Weights of a small transformer language model.
Size: 13 layers, 12 heads of 64, MLP 2048 SwiGLU, vocabulary 47335, 165M parameters.
Training: a variant of Muon for these matrices, 1027M tokens, 8267 steps.
Each number is 128 + 24 x the weight over its row's rms, rounded and kept within 0 to 255. Layers, rows and columns count from 0. Numbers have three digits each. The size before them is the row's rms in percent of the matrix's.

# o: layer 9 attention output (transposed), 768x768, rms 0.0797, rows 177-191, columns 0-127
# v: layer 9 attention value, 768x768, rms 0.0881, rows 178-191, columns 0-127
# q: layer 9 attention query, 768x768, rms 0.0521, rows 192-229, columns 0-127
# k: layer 9 attention key, 768x768, rms 0.0522, rows 192-229, columns 0-127
o177 101:163130132129115167106096162121137109128140133125100172149139130129136152126120127120131138147120174172147119143117145116108129100118096123140144148111161145125132149132115091135167116142087141110104118124128135107130129149118121112123167099119170140116157166128145118109155121151121140107147113132101145142112165172126123087141144118144139137093134126120130091103104108100131132160115
v178 104:104101115119114139132101162144102153136107126114139106144157108112110110101097119107143099066167102135117142109124097106128115136167192122103170175147133101094106101109119104143115123125096113149114150147142156168155172098136136074121145099148097080144132107154137140151159099083117122089160123148161125160119123141106111127165113124108065142123148146116130145115125132089051134150128
o178 103:143139123139119158116125193154152087107105179140129139159133138137122117133072146118138096089125179149116188148148112134105121114164131105139130140171134149107101121127092118080184094081099136127103124138119130165163143147142134106126136112138136182171108146130126154098142151072172143136150126135173100113114079180112161146125115160118130137116116066114105178139132126127102107081120
v179 096:097142101118175146117088113142138067127163152109134128104154098149167124102156132093156105151167153084082098132154125181156151167131142099126172168088135091125153154151134111102107158158118094096113118112105118156099135117170127135158144176142139166159148080126129128151140136160101136115156109132118092098106136113137156120106152136148097155100133142115130100104134143165141107137066
o179 094:102131171096113120104147129097142099110144133092155126143122111111142151096128124079120152146110136122120157181148110085088122139158134114113116105164148111137117107161124111125137129114108107166101123110119156159095124130151124134095151146118142102101116120125177165106117139120142110144139158146130116100137130141153138114115150131111147096139146107132110137082145103099139098131133
v180 098:098152124152201150121096105083150139135096116139182104139129118126117151110080101143120152101082147135123107118187101098134156138127164146119136086141118142113119145121170089126135130121103067206155090098128135132083114111151111124113133141149099153152098133135189151134100135067173176105125139123096115107108131158155105121109165120123121138097117159125125138104122118135139108114144
o180 099:131112130111153122126128163144129120163134176137099101107108152111129141134099091119103153097137113127094122097156134124153175138128130111150129113125134137132146222114127116114115132060149098107130110136105121159157146092112124146151111149120100127125129135127119099142160095106111097093115107112110166100145121115139156103107145133116112126163083139127146098105138114147163073119144
v181 099:102173110114117119140138140111109109148133072112153116114159129076138133122156115104073119097120133164141063172158119119093138106119064125134145121127141168160141129139091118132122158117100113169136124141118141169139136171149112106143103095144132164114132161174104146148151132118118177127100168110187091152136105177126154139117132149124114130160116141141149139168125121115178113126152
o181 098:140084127159118133117177169138105109155134086092142148092122138150163144145115125111091114152150130063171048125130153131109128121122141132132113115167110129085066100093100151176133127129108150122097133160113125111129136126148146091126106140053138118130096156125122140107112135139130163132130109145096127151092128153136177146100155161127102128126117179158133124118149122091129077129144
v182 098:150130077171139126112115090144184103123118133107118135111116148184118126156153106126113141100147134150132124136117148165104099128106154146092111143121158117153119133145118111134121148119144113136097122138159113121108110152151112134111113138100166114142119137125100140136134108095123121096114122137058123141098131091131122144132065149148143096146179130067139165145148112123140116119074
o182 099:158096056119161115135139098118133121109110134102115127145157125084143143132149117160136161134153111147120138114117124095146142136112140119120125124134133157180080168127148165097127117149156148102149155151160195136113097106128084151148123141111111095130150134133108112151115138139094111136180123117124077103107142141123127175145123127170168135094153147094158103122120153122140155174098
v183 094:111124117115144098148089103151122128150128099121136139145146126107111145147091138120110140112098127137123159130148126091130108116123117108094144148145118082148130176098082137145090085180149159099141164152129104147144091155114080161187092137089092109138141196164139136123071100089106113177125131130121144167146167152114135126101114138109124127083126144073170106112148124140186093097143
o183 095:136105114096088148157167143183089146110082102147139089162109133114135141123116153168106160150156095101144144103135120127141138152111084101178133123168146155132108138101135120121118101141158177109103189136144142124134141143106135171142117066133112138107139116167129129188100163160160138154167118133115120137097142121075152145115115155107125142148115123114166168130084104157150123168109
v184 097:114139113151085122088106106137121101126155117128110143100116097109119145142101170099140170120178106149159143119143119111082151097063143094077147130144109106151147116146125091156138114132108120140141113153116131127157110143139093142111155131149110165139122158143103106092107129095120105129134098132160150125125129116109135121135152145135088145121134134096097119085129115107162141125150
o184 096:140164098134117140169126163101090130139138136149166114132140098126130130106101128132138192127111110134141155122112131136164125102100178120134155088128155141085077151138131127148166098186150105129114133138132127138110095136160094121099155128114098155102163129108139111107130129145131131135126145129160123093132117147124124096155145136103091127083163119121180100118145161116188077131112
v185 092:102130110112113145151143133173132143134152132119103121161154124158123135152127157126097091087117107169169134150137146140138142106138158147152144163110157114090162116138119076126121141099107152146173148135119149080116109134140142120098126144173134151179111135127126128142133167142178134146132129132119139107125148145166095123119134154100078106126112140114077140137155109153141135151135
o185 093:143157140124136117142163135135113111168132175077154147120136112131074095152145080127136143077077162151123175142117123106132097084080149102099110137108102120076122196101101134141132091138147161120164151104131116131134098129125113097117148133118113122094108091111129113123129132109143143111129101138120100138169120141117066106120123140144132142130109128087150117163174136117136111152104
v186 094:152142144111128108122159131122162086124154127160139132120114118119143108143110098135093087119104158107082158122124060099122153094125119139120122160147120144146126127133147150128138123124112095094110120138093122161089054123138130143139143149120149091125190183157162135093130137102128132083154146158102092141104134115162135155131128157136159159132145107074162151154102161116141110054106
o186 094:087116138127107176095161089146143135105142140137150125139118157131091112177154141144142102163083106101083154129156161084163141134142094154117113128183170131168115189135144151136118130123138143113099107152139102112094091141170121157157104109106103123168151144173130127134114088147123100124172097169099129128102108118149154092160087146177119122131129125105131100146145132110112107114130
v187 101:114101106131135138131107143090107116156150118148094111152098126170125203090112169117111167102131135123090134144089130111109105171144119116113115118131131152146132163102144131183161131085133169144148080141126113131140149177172142136148122127103164143174123139136112129149102114106144137118142136083155119148145084121108145124115173123127129131119137126101159153143068118131073144129122
o187 102:129096109137107100135149111078052152136134149184112170141109092165111144091120138097110124086151137124116095104117119128126122121126118130125098117129110159123118162125113092154110161135121100139130109140079123163169133142095137175123110136160141107127117136128130089140134115164120135112090120096131106126102158121167146117192136126123126134139128155097148109109083091135113114137111
v188 095:156131078089100151125134153160129094128110143141113156141119102155136120156117161152131110109119161124116143133148119114158114181129106139148132165114133177093126157134115158116147100129079123154182118110144094119136085132144134122117151097105114149147090161151122155104140143101106091134120104123121121135097136140159158091117140142173122167136146099134135139153103117141156115143174
o188 098:159083132132102137104185090141159095136160122136151125139097127146116150167095139112130142139174139126094160131166117146101134113146128092144146137082121151169097087123160121139162100184103110145113155162109097132161114139104119123085147109121176108165114165119115138144144143097122107149129119120120155089132071123172146117149147099126083108095138123090182194149100091116104137127125
v189 099:116099154160099138129104175142168121152163135145121146137077142116121204132155114155136107159119114107108150161122095147147142192164108174138116104155131181132135163105154153080118138086165131069133149120130132141093106166149147116148128112100146107158119151135118123135170089122130116154151136126077105135163161116149084144128122136131138145141112145106128094149121156138147142099161
o189 098:168142117136118120091128105139118128123088133143126154166081100154093125130167134147133165135135137110117107114140147120110114140107114159135114138144096145094096107150095174144118120128148122104121157146131154144071085114137149125143140148165158129137119107109138090171132139143119148127122113082137134150105119150120126091120185067117129122148076124094117132101110123155118139128114
v190 099:173151182118159111147125147121106155142147137137152072141172105143140095124116127117138068103143121091155100109137147117138125126134155121130139092159131113105097151098153107139112155112131155169162074149132139112145128145124113183104094119148124153088149082122128073101130165165132080116147119113120109109124129120145121149165143096114102148107137148154124078144110090134114115092109
o190 101:086110135128133143148117125075093108127132150144139130124126181133102124178140123075114063077131131124084115106133139120126145109125116119147114093119136127120161196108188127126122160133156130125175144135097138093145102155119131154147068122151118137126104093130138155112137116137155087109089179116131143150131128094075140117116120139149131141125134147136102113124136133112158174091124
v191 093:140119161101120118129145125117118129160164135134142155110179134130103157142128149108087137137152125165077121151155135075122077120139145176160135191122088148140105089129143137118103082188138074139108165117115115117099154163126131142182092094139139158122116163097138118094103104156120132137116145152141104140120159100096097112150128171156144157093138113130129119140128140143146078160088
o191 096:132093133127136130118120095060128141139158095125130087088184118113116123113132106139091158105146114125128116176101146122125159112131127138131152147148151143113132115146136136107112109137091097153119076147123169126131115154130117173133100124107099147146099148163071089156109140137124151148140077190109165145068148125109140107118113158077119121141104109150146094111060163151110117169102
q192 078:095151154129142156098137100146130127089115120142147125108116113154151107125106145092197184160133125133076125123136091119090102127104121113125112120145097172125149172108137100092093135111084090129150115178143138159139150138074139125115148122112134083145125118103154143160121109166124127183140127151107110123099140137147153137122135139143157123152093103159148137143152152147117093166142
k192 076:131082102134118126096136075142134086078111097137148104092106114138075099151163123127099131098147120117126164097113118177130110116161090098147154150132130112112135134110157159136139110101090127100091126119116162106126108129153136144147081075146138110106122145170108090088165134126111147115161136124144133130166149140133125114114118121118124171192132135118117139099130151166086177131133
q193 074:108132096085105097143106165093102141154133143121119047101090108108058096148114157154098197133121180076172175121151127136147138136138122167121129161128134184113140140143153159118137154105135142138161149137112146106129135100127143130151160130093123158117159153144127097162126109085120122124114182144140143112096133106122146138065134139143084177151102175112096157093106112118110124127128
k193 073:100124151123164136141146127142130121126121154146141148147146167132117094139137085180113120133112166137104152082117146115130089144129129119160097098120141093148107154097116119138117123161116124086125157144142116114135136151107117130139127087110114146114145169142114162144122101157078147184168122110126125171106128132114089124132069104144112110155102113141156136133170129117162091181142
q194 080:160106114119094133102076123132113117162181102108138111104124117128103164124089132181115109114151137122120132114118116146144156121076169134079116163144133109109116080113154072134136141134119099132103093111082117125113166102119132155136139095103116139143123124131115100081143102122127106126137079142080160114107117107117099154118149123137136098126168126142121115155098141141127122113147
k194 077:078114099120143121159110116144121170127135122129127157178129068143153143110145121113128124158112117124143115154124119096160174132120088148199124115131101144133104159128107132097124153128139126165143161131158129097119116092140107114138135153151126095133129104138126134145130130190147123124114141120132151124127165084185120136129111170154142086120115140147108158144110151162131077149139
q195 080:135134178138141117147154166136097123103173116116137113126151130118089132142139099172121102100161103113122168105128112126157182120115157107127151129147120134130107089120151113144108122153103139129120116124154153114108122133136146147111104145150126122143129119136131110096152102149082108118125122148106134117109089117118086142125099116173103125105150164143122165134161167109126104130165
k195 081:093123170142112115134122140128165105151143157117055102144132109167165111116150122116160154167141144130142085161136153142172153174115057180090117114124108120093117143155120129102151097115113132116098145121154115172086094135126145113080129079103146098123175121145102144131125129117163137082160147141123112121138147141136141116082150115097099110124104168110159114160124147119128126166067
q196 077:103123139167115166143133125171126134111147124095141134183171108115158096111119120132111069130139137123076147161134116107152160102170128089165128141111101094106080097081112126126147155121097138109155114124167132121096126146117121095127101116119124163130129085093110107133146125083102131105076161150156124106144132089145154134169098123104155158112086107060136141153119144092125083092120
k196 080:101115126145114116132097171137133124124110118102123140150118169121128127139122121100146171139115134138169118138148101102150137141138103129152096151126143130078114079127128123109132132098147111125136119127120084153130134110143174150139151109123124138108102135069117150142142133087152143094181120118149158159092089160065108147145125121106077105155136140140109155113140131123154137078107
q197 077:088145112130113129118154108115128136112108111104126144132166138119174094112134092069164096157096132139101099147111151135091126161144128065158123139114115156134104113092145131116147121094059127109144167111140134118177115135118131100118119096121128168114127157174136131154182097170122164155145159114136106123116149140143137131111125123131133122137118107112105132131098190145109155130103
k197 077:175157119168100119101108092141147136119115166123094151149110138152125162140082156152143102083148157104146140092104125118139194157115145131139112098103165109116113119150115138126145179134148134152125136153060106090139142155117146139157118124166132153089128168163117104125146126117120149076092113106100153125106093129144150130140156138140074144143160159109136129140102102095136110121127
q198 081:135088118134157145151104115128080115181099149182150132112120075137131148125132140141086188164165094088141093114124144152135132153115153152096168110151146090149111143145132093166122156109132116161115161164096108133090097147117121174090120120102142133142148098118127156109129114177124171131147116133104141124122115084118106163182133109161143107149157127134181149188125114119110106154155
k198 079:109109093092136141117121119093139142108134128084132172109092139099125144152092148123115096092139150134102165154090127163113113108086157149099146098137154124139109127136127154135180079124138101123115137117151164092158185119107109144145102176155130117160089129117146146136149159168130126143098136145153078119120175118097106113131133128119130134197075124119114124141104078110110154138131
q199 086:140146150117063102124117128120104130101112126060108141154126111074160112140171079105128090131145140101105129148123125107159155082124120115099069065109134130118155127173112113122133162107144115123117127097132143112107166129083090129101107150130152117133108110126163107172135163124115149156146115166111109107119107115142122133142122154123127160122087179101124105111105129137149121102165
k199 087:126123138165170105103125093078148093168141105169142106179137142121113142113156110171136149146062129120134152149125091128156129105160131118110142169167112113147098073107149131122110099133147125160140145146157083112127111139116147139183156167146111107131111106114118155113138137121118156081120123131109169115155066159122105156203124107121115150138116159133104133099112144133154121148134
q200 086:110097136129104102157083126126129107144141135132120132111098113109129178123176155134115112135157080078095082138140136097136178139118149146096113150169108074149167116106201132156118167163171118114092137131115104111082155110097104154141134125131131118105147129130113109127098135114142110103157135124103119123128095114144100142121122120159116094164107122133138083122149149147129106129160
k200 092:120142080125176117136102115114124095135151120136137123120165136065101105137066168141126119180139082158124086150171136108128074100126141159126116113136091175118084088116132113155140131136133111134105094119121155169132122165127109097199098107116138085183144103121109156140147130158122120148115139120141135129143131159154134143123135084131139151132092141127149127170131091143144126129106
q201 084:108092119116115153074116125124071154143117092135119154160154093101140126103116115108127192113132134108120135164122122139133097118122140147149123117129130093123133170161127140160157189153084107156111111119095138126084172155103094136170162101109152104145142109136148170120136142119100140108119124177110124124095121115146084154150108163116148129139131073166132127148102101158137108139095
k201 087:115113140098161167145081138134103099154152139116163106089087127100073133150101122122140071133128152123113119124138106128144118135109173153110123148132099142165099109096157111146069110173159118110179107148107096134176096130137137107138100117118103134120131083149106109075156114125165147178122110088164110094153101139142146155142148093128098080186099145063130134126105141135148098179141
q202 096:065098108128117117128101140146130143119103095149128101138154152126139153123114139144100166138122160161155052111083098120142157189154157122136140174123128095169077133123109163132101126153158111165094155129153136113105112112131130144103102090109131112150137124130135119150162146130096147107162087099125098125135173116164112172117076150140137148126115124143151090164122154137114096182106
k202 090:119137132078113110160153128123104153120151137113132177091114118139131118133151106156120135160130116138137154149146170123127145145106111130125156063108120124129122148150173118132136151117146118136113156135083123115158139121118099137144165132167154141160105123120152162150156116184124118144114149135101115118189096144087162111109129140138135095156090119107072108126121073135089135159109
q203 095:122093080098107144104178108121126081122135162148111104155153118127139135163082145134151178136089158202153127133124116156066071165147144168175131172116152116105122140113173123131151143128108148152119158139142076115154112129149139098123133093154137132125104121097117109107122126152119112168107165130151125099153136104124097130126094112112147097112148089149134093100137127107134136142084
k203 093:145117137135149124124131157149113167156102128150168104103134118148078105127125152100112097141177155119129159100122087119094098113122157119145146137134080128140165184138110143129154123145150145082120128090127164068136138157137112127083074137117108181094099141177138112124161125154132177114126090090161112114155134091095167107110087104122117184136180140174114086178102118150103154171167
q204 094:096185103124101141155148148108145120136105148154129148138151088111124152129134135132138154133098159182123140132122138175139127138138152128178144124157155113104118168128125113107143092130125144127147087122155113103153115143156128174120142177146088148118146112112138155198117132157141143131103149133124102092127120151119141114143121164087117123137148113160114150119101127107102147107126
k204 093:131104135155118109106118169154107164108107115134120144139137125143104152138129140124123127108118137154143131123161123131137119135134101125169117160120102107139143133116103167100136120133126136104119141108121089139127120114169060124112142128090150117159107128128099140087136114126096144109133137130108144138087132158118128146138142143143187181065156140127150165128119170116137101130114
q205 099:139123158143151123111151111157121136114164175123077125129115137128129166143165092174122140108129120138090119135119156144109141167137085112125117138127085109159121090138100091174174159103184097156111150154109095122135136113163110120114136116103155108128163134112112181113140108068110141125151093149098135096147165123136161127140153103110126098157068102085148147115140122124107134164086
k205 099:157092119131099152104140159129131162148113150141119139118150128090086127158123111121149072111093143139139196079143177137105133130087141124197140131114092149080127097101121134149136140100162169154153134125181125158121144130177131120143122126112133129120149120120146136120161107187078123127120146125139154157129073103095138094087154097137143188136134111145124080156111118130133151134095
q206 094:085106140109098108142132107133138146164160158113130099140147156120089136131137093148115129111166140119166137122154096170135145148121125126117135120116091175140124152108185124117135149155134146123113149132054124090102101146059093142075118152137097137113139123138151117091138170127114150130097143210087129158102122098140137157106115149173142123177148137158136095110200114134147089145116
k206 092:135104148163167193142138092107065130153153113138177126082121147115155151124121130129117133144163154155135114143162128100140115130150128136153172159151136151117154099136142151146119105160162149113092160173126165094109127155145142126151129140137123139146064140151111137110120160149104157166141135095180146097156137147130159163088124138111144111185112166139109126144095144111113140152105
q207 101:166158122139129090164101116133143128164130145174107132115182125128145142121110135130130116180120144144154110113143117136196128152142143142182152097139106108139147149112077109145133132167088123136129143127181115118111142125148133159139118134098098140128160127131114144153095185114145133172111170129139148061142134114120108129121179137134134114136106103142100152108126122169118142156154
k207 105:183117119161150128152117131110099124148128099129131111124136145133140141110153166150148161151139149149129122180131103130137122133140099165172116115121158110122126173141117126132146125168151149115088140127128117109142142108133158146130137098175142150090093171117152143157090156116129088139120110113138125136123169136122134086059112168117163159116190123129097108130185143121132096124134
q208 096:135103103141126086117146135102139148109093171090166141130109118154108152136149136118116152166138147090112128100147101091142157147156117162137128120122084163155114111138082110090094108133141134107110157133091126128070135175092113119137099112169137089156171153124093123153130142126167158130092107151139150149154129152123146150199115150133163167128135151141116122174116126152174128169137
k208 110:162168125138158103119125142106152146126193136125099125122161180154091117115124121118102163142140125132123121095105100136161099081120119149140137137098100102131116056117141127098100119123105115118125105108120107137118132124129121187113124147138116126146137128117123061148162129080153131094100122100132106113158095130121077110115145108088187124107102137117109120167136134111140130139129
q209 102:142104168108172143123076146107117150115105162159133077106147113156151151146162128125112147129132134147123105160175121108168129116138102136148140172069096173144133180147169147142164123158079142110151168133142157118121119101096130125126105163082141104085065122161098114144127119146103117104105147158136140152138168113090183080098139119128140079135148159126099093134152126164109126125171
k209 121:161124143144171136145139133103114146173154158132164137106092136133163100137135155090157089130168106140157138195096122166121106132118098101137143129127147139127131124129116153108112152141100127139129107124114169137123128139142151128122125105126180151103088159148111124107159138154148124117150137151139147106186168151125155103089159150135106143160129124107121104111103133126162077145134
q210 109:154119088106110120158086134153097099177109136125101149125142131149136148134131108097154144143105110138119165107080119128084128143133086142163173127100113133160157123137132135140125136114128183132163150115123135163113124120087136125099126084115073136100143124167123138106166146163106140137145136144141120151113159141119100118126141147175131140085138111139124107135112160110143130162126
k210 123:097133143129140106080109138117109163148130139142107100123143171161126160146095169147142078134124114083112164113143088121116182117139135139134167087076119140093117086158129132117118054155161129150132131158103165097140136124116107161150115166136153118145081122108144127165124127121101116133137119124133097139137134138160120113107136107119153126108139074133139135151150134108135187161160
q211 120:108139135104107103141133140127098132115132132105081139148121136127114108118102072140109113107105132156173131131150150152148135097132115099134167134173147126141114121118156102107130144121107120115152120193160134111163142138142137112091139113137155170095099137099130144125182089124157122147127146147098112138140101157135130130120085140141099183103126110152095142151139093140148129093134
k211 123:105140149130133102159117188099108107108149177159108091162158096159128125109153119121091083131142127130150104168144129108136124119182156121133129166125091143135108134121128093114119122124121169147191101151102127114086139119090129114121130140110113144113080134122154144083144115116122155103110132111145125138090121159089152113127116119115120108123132103132110179131115129141189143120139
q212 120:108136119112143147128123122166140147104153137101097113117074136114131124129123102106093148141132156108122143105144073135117134161133105154137084111154105102129118185096123110140124098133118137139116082189128122131173116106112147136084093143135126169157135142153103088115129171092100108133125126133120165125117105160141135105122139144149086136131132148143100165140115092126138101119125
k212 124:136176112139120137115113109112152107150143118109115113148087134134124150122123119140126052131084150157150161108116118079163126109079096160180083094106146129083130206129113169165168118124140135126147115141126123150157149127111115157132148152110108104144135097107120107126105112142083084143144118136084146143118119148159135121128124174132155123134117115136123127114117120117102138139129
q213 126:120118116146111107136106138083101153155125112165107129126140074075155138144111162143132135113129144159131116171133074063155101120153056173110153094082089160093106127149158141095173107193145137143125110121080115128098123110123134150131135106137133088123108136136135143132139106134092171120147143134131141152135139104132098082142111140146145138131138126129124084155124154109105119128133
k213 131:134118165130079117108096124096119128139168114166149108170118134091142119132202208130140116106127136136133146126085112111159163143136101146096137093085110117117175117124128142085155167136143103125096113125148102124125132127092160153117108086081132075124119122118118146133131085186124150099166095129101147188096148138144131081068147147153124152103126142149145123152103128127090114123146
q214 121:158150156130116116134147158112138121097153096108129123113113151144125122099154115089174138125168108119115130106170104125075092160133156145156129134085125098110076112140104098134144149196124149107136149110133146115098125150104126109140174141131083115106109187151141106150149116131177097134129152155139109113081124158152110132145133107139119124159112120141107130130128192129131143096128
k214 127:117136107131158104166105138094148156086125132107109155108158141110128127084147111079141120111153160140078109101165103117123120150126138115141121143069102095096121100173117131121147187130139142131133133136085085168149127199150110132166182104139118140085159132141127104139153112122142133097128104143176104093133123148117086128125130114136121124182154149144087097151137135109117125141119
q215 123:151141132125113133107137138119156104165126174123139116116143145124119108149108112124102149119097097128091136138130080104155089163102112160114148150164146143115134110136091114138158161101152133113129128137113171124155136117141110108164107171106146127108131125123141134081114116099142151140104099152150093163095156124158099090143095153143083148147136133154141125122162107134136135164169
k215 127:090148107128115118109139153088143086155139132117128137168110122174153128101121128123146122100124094122152152149153117137121113163143127169111128134137118155126121155133105108137152224148130152106110124131137140154132148160134164126176157146161131160123152109121137149114141096131125150157116099142109095084072138162138126105087082146102106155117153103138116122132087101123110096165140
q216 118:127105138148107134102081151123186128173101124094110133145126134122152129107115096117132124110092090117164125156157091126145143070132106102096150150104114130154121138140093130110137136146111092108137121102119139114145135136121062142076102126126085162079139105141059117147119162117168141110120116165119124123096095118136132082113133152131178137152157119119132134127129139149121150155106
k216 129:108104149120116149084052124140155095107096098085086159109096185126150123098143135128120127142123134140166151127184115181139171107129102128107140138097153114148135187114084128127136132149084111132127124115155140134159069162120090106125132147088152105082178131146116108125134112128137116133158122173121169147130166143108146122136137122117154126137132099105155150142135125144118113090096
q217 123:110117133122098126138144124124163108126126104062151117101186124137112144120142090116171107147110134111137119158190122141107146121103116107153161155151102101144174132139104120104111112103116141133150137103144185129090144115144157129131087134145145152152078135108090141137126094131145063153137142127140145110135132137093142117160157144098161098100111137061110153121153128158097071101137
k217 130:105121156145106127182122098132192114093124101100147090125170141144120171087146116128119123162111130162090119198123123074173123151117119081099161145119153145117102158113118136145127118144181098137081129113145160103115152131116129147120074097151122130143074133100129137145171123126176154148124133063160104107136087093131115108116165177102128093102094121115164111128121125141114074130135
q218 119:149138122179175141119099154144135104108140124129134089139155109137206128159119162114107104124122127149132126111142122126147123121128127141131115091108168157135118153117160098171148142127081123117088147136129107164186136076133166130135118167153119135139122152108130120115094110143099118130129152106165178123109129127105128099150131131104133185128138134154118152143151099144088156102126
k218 120:161147063122164145102150114100127098116172119096103149140125131083164123181172126123124118132128117129137114127145109136126070138127066142165134109128127175119111138095167124179113138117151124095101116148111096115130103110094157159161117191172137168173123078110107160127155135141125097115098150110129129116118147117118144153168124120146112158121124100139129156132121142160156148134134
q219 122:115112112119130143154132131072144099129114090140129128172113112094151146089157110126129101114121112149175111122172099126162159103084143115154137101136118131109147125118126129137107112149131125162124145155108142146184078136142150131108129125127126156114102133148123119158164128137154118100166111145147148118128129107120067109107116113091143096144137116154152108147121096118123153154119
k219 131:165096183084106164097140120086117118109136126151127125152109096130148124125154133091109105121105104132145121146160115116138108113131106118177139129117090113098163057110096117109125087142166114130112126126106132164147119126111159157093083118102122156159106129147139137131190174141140137117167116111136151132091124085122106112144135154110119139133091084132117123145114108124168115162160
q220 120:174122127171161173100096124163158122108138122096122124129138130145129132095145134103163132115094136122111122153107104190092109131137117177142135071100118164134190143167147171141125085108079150154074066125141117111104159111125140137145113133176158146088119182147145111120139102169137131154141144113155115173147171140145164119126121072152112106137093174157086146137096136094170133145135
k220 122:140140185150128110090133147126160142092125139128141132142118125139115128110084143114159095149079148085114143157118115131110126142131136165131172087170101124127154119149135172176145150115142160147115135115137089086128111116153140122152115136129156122152105142118169136095138138165126120134101135156186146165089122101154120142115122088157126152140167125144139135115127187130147084120133
q221 121:139114142127143098093125090108129120145135157118127129090151131119122145120047156121144088119116150123106085134138141112087079165120104099135098104126100164148105140156106126095094138146145128112129136128104113111078127065153155154097112117117166132197116141098110131110100142153132091119129117129108136095132132134142132109141185125129114143126165102138130133142112156123122145127137
k221 128:121098121141131077163080098057126126114146139126139157163105119108113166134144137100109071121147158148150116127116120085102126124145116105144091144147151166092170159148118087133115156148162126147066104096136143122097138116081159161099097127158149114169124149119136161136165125110170084122119132131170131105107135134144094109164139088089114136155126077126129187176129132139153094142142
q222 121:127123137140119139158132135072169155134111180154152139079140136066119097120099129122116091125121108093141153106123112147144144146156096119161124150161136111146175123149131138122120108127142126123184113176149161123119135109101109191113102119136065114138103136125154129098174102123150103166138113136123133095139145131112117154145173091133129160102116143107122156120120100143149144133102
k222 131:111096117151112116152133094142144106130140159145159158150102139129113089107107121126102149101129108118094147159117129113123111165153116119121103167174162139136146166130108121130164079159161156176154134156113097112151138134092160146102123154145158124110150141143116143107127129109166128172129138143105101110162107121146119115083104123145117173083138144108138134131134129110169209122116
q223 126:119147138128138096179087112120111114114149157098111101142111116123152095078146147118150113142126086179127141148130167118121138143137137120187145163105170097165102099118138161124170158107112143135083120103131150130134094094096171145143130134101164134140116147148095106133102089093119107151128141112129130126166087075159128131147139131121118145106117076129141111153144107139124118127139
k223 126:089150120120177148085101140116127145126125141076084107160186149168142108059125130126157103129150116140159132128125132121151122132111121100112136162107131135147117121109144160089148108107091141131125121122140154122158088109086135120165136128152174118125121099149152115163099107094111145097125157124174135113140127114157164111115112073166137142178131093120107132153138129111097192159158
q224 079:099112106176170120137147108116160151168150141120116152116160163111106129141129127136121102135133107137123061142103127137172128123151139098147137142123163106104127094125152133154112112137101133173142162163139111104130131107159087108083126116119129123144130117153117109151132145179133139122134124102100156123114181143135156071087067096091081136080112111118151100151101109095104141094142
k224 070:153174137143099110151084148122095089112154156128086110103115145094091145137137168124120150129092157072091136129148146120121144119131143148101151139132084167110089150126108156100147129162133129089121132106131093111097116152164124129115123157122128136149092142127156110101105152125120165112124132081132154153169121166102078140157149118108117122124147166123104167156117098141138129098116
q225 077:145102177133142141098145152117102108075075166139192138102105127145087155139132111131117122151090089106125153104096166119108093117137147137120137150137147125080083137101139139127146117091137128032123116151090117154140095119094138130134106141147122153132134151162085095128133165127155135148069170136140124081084125068102100119139110110124155115160104117161129101132122126130150134172133
k225 077:115149116142085118099165085136147131093121114150139090136113147169130130123155129130118133113130116146114126096145095181116151104096084098148110108138105118150126132169199100116128108140116090148108153135136121100133160117110150114111115086138160108124136154118187151125148137135113160173098178140098150128140126150111135075147166149067131127116112130108133135116146122168130104141091
q226 080:140093121138094137132144177123144127140072188172159117085134101116119118166112158143141134129116143143146152142141136156050075121092129170128100090101139157150159178123159131099168109142125098061150154138146110136118144160102141122119126107172137153123102131155135110132143140094129108148173139115120148139140057097122132138136105182135144119169064133118150109113134136137129130182100
k226 078:097098098086176132073143095097154104124123130156177097140120123126113086134145111117130099163133069130119144146153104157154134145124162089081109157119142127163164121115161192108119128125092153133167129125166142143115141126113109118146158117111100124112122165095117099133120116171104144158097112138116167165104185120114158091125153114122121159183107115114132106138111173119125141145143
q227 078:156127143145149122130136100122125128131095111130089149088101123135119141107149124157096153133144165148141155139106175161081078127063125104036139119146177138102151156136138104118126121121141110117093094131137116110149150098065147159131135094146128103127121154103127151094146123115158140094134124102148110107105129116128115122128122140134177100171152113173120131134092119132120099164110
k227 075:112140077143127113134137088121089126112189116137148126120141157072099138090131097149148158175093144110118068099130119095177172133138136126148168111155141110130112096138122154130162105123119122176129136118119183106112097123126091115137137168175122122146163126095102105159134157167069114125119125110138136135144167127105109160107145132102114118135104097130115148151108132183123136137146
q228 083:092129075145160119096154145106148148110152093114120149127127161139120117113113132153124121138139140157132069108110067087162131165139130109157186151135102095132107101129133086109129107148137152174134141121115153083121160151138103116110089139146131162140096130145119165115139134151108123118128135084143146140144135157170136147124112162142137121092126118163137133116116111086130115153160
k228 079:151194138178099142112144140172124145131093097117090135152146122129143141067127119143088122119113146143156117089098141111109166123115101171108144096105144108130143152157097133114115131134137115096101165127135107192112123111132133134125108184122087132147107129124171118151155093111097103117154139142151073147150091132130122168135140123138099105095079145136115167146091121105167098110133
q229 083:138159137153169100147144154114125102145147128084122129192166143148159099134124122086140093126106143164121086120066116115158155113113122139135109143143113094136145150146075137128102108124144134144131108102121141145125101100174105147132181130139134089125132166151145093094130133128092129103135139141106144123157128165152117102116121143138113135097133107127129144136121155120130146109132
k229 080:129126159115097110113131119137126176135099079122101213144112086153126149121172142149101202152108130114111105103163122115111127151140110117139148154150139153118126159171109122166120094130144106122156151105131098147136168102130161125099179166108139143123088096110098150125089165112174106131149136089083136128105076123108152138133138130094147155078156127139141112111141141131160107104132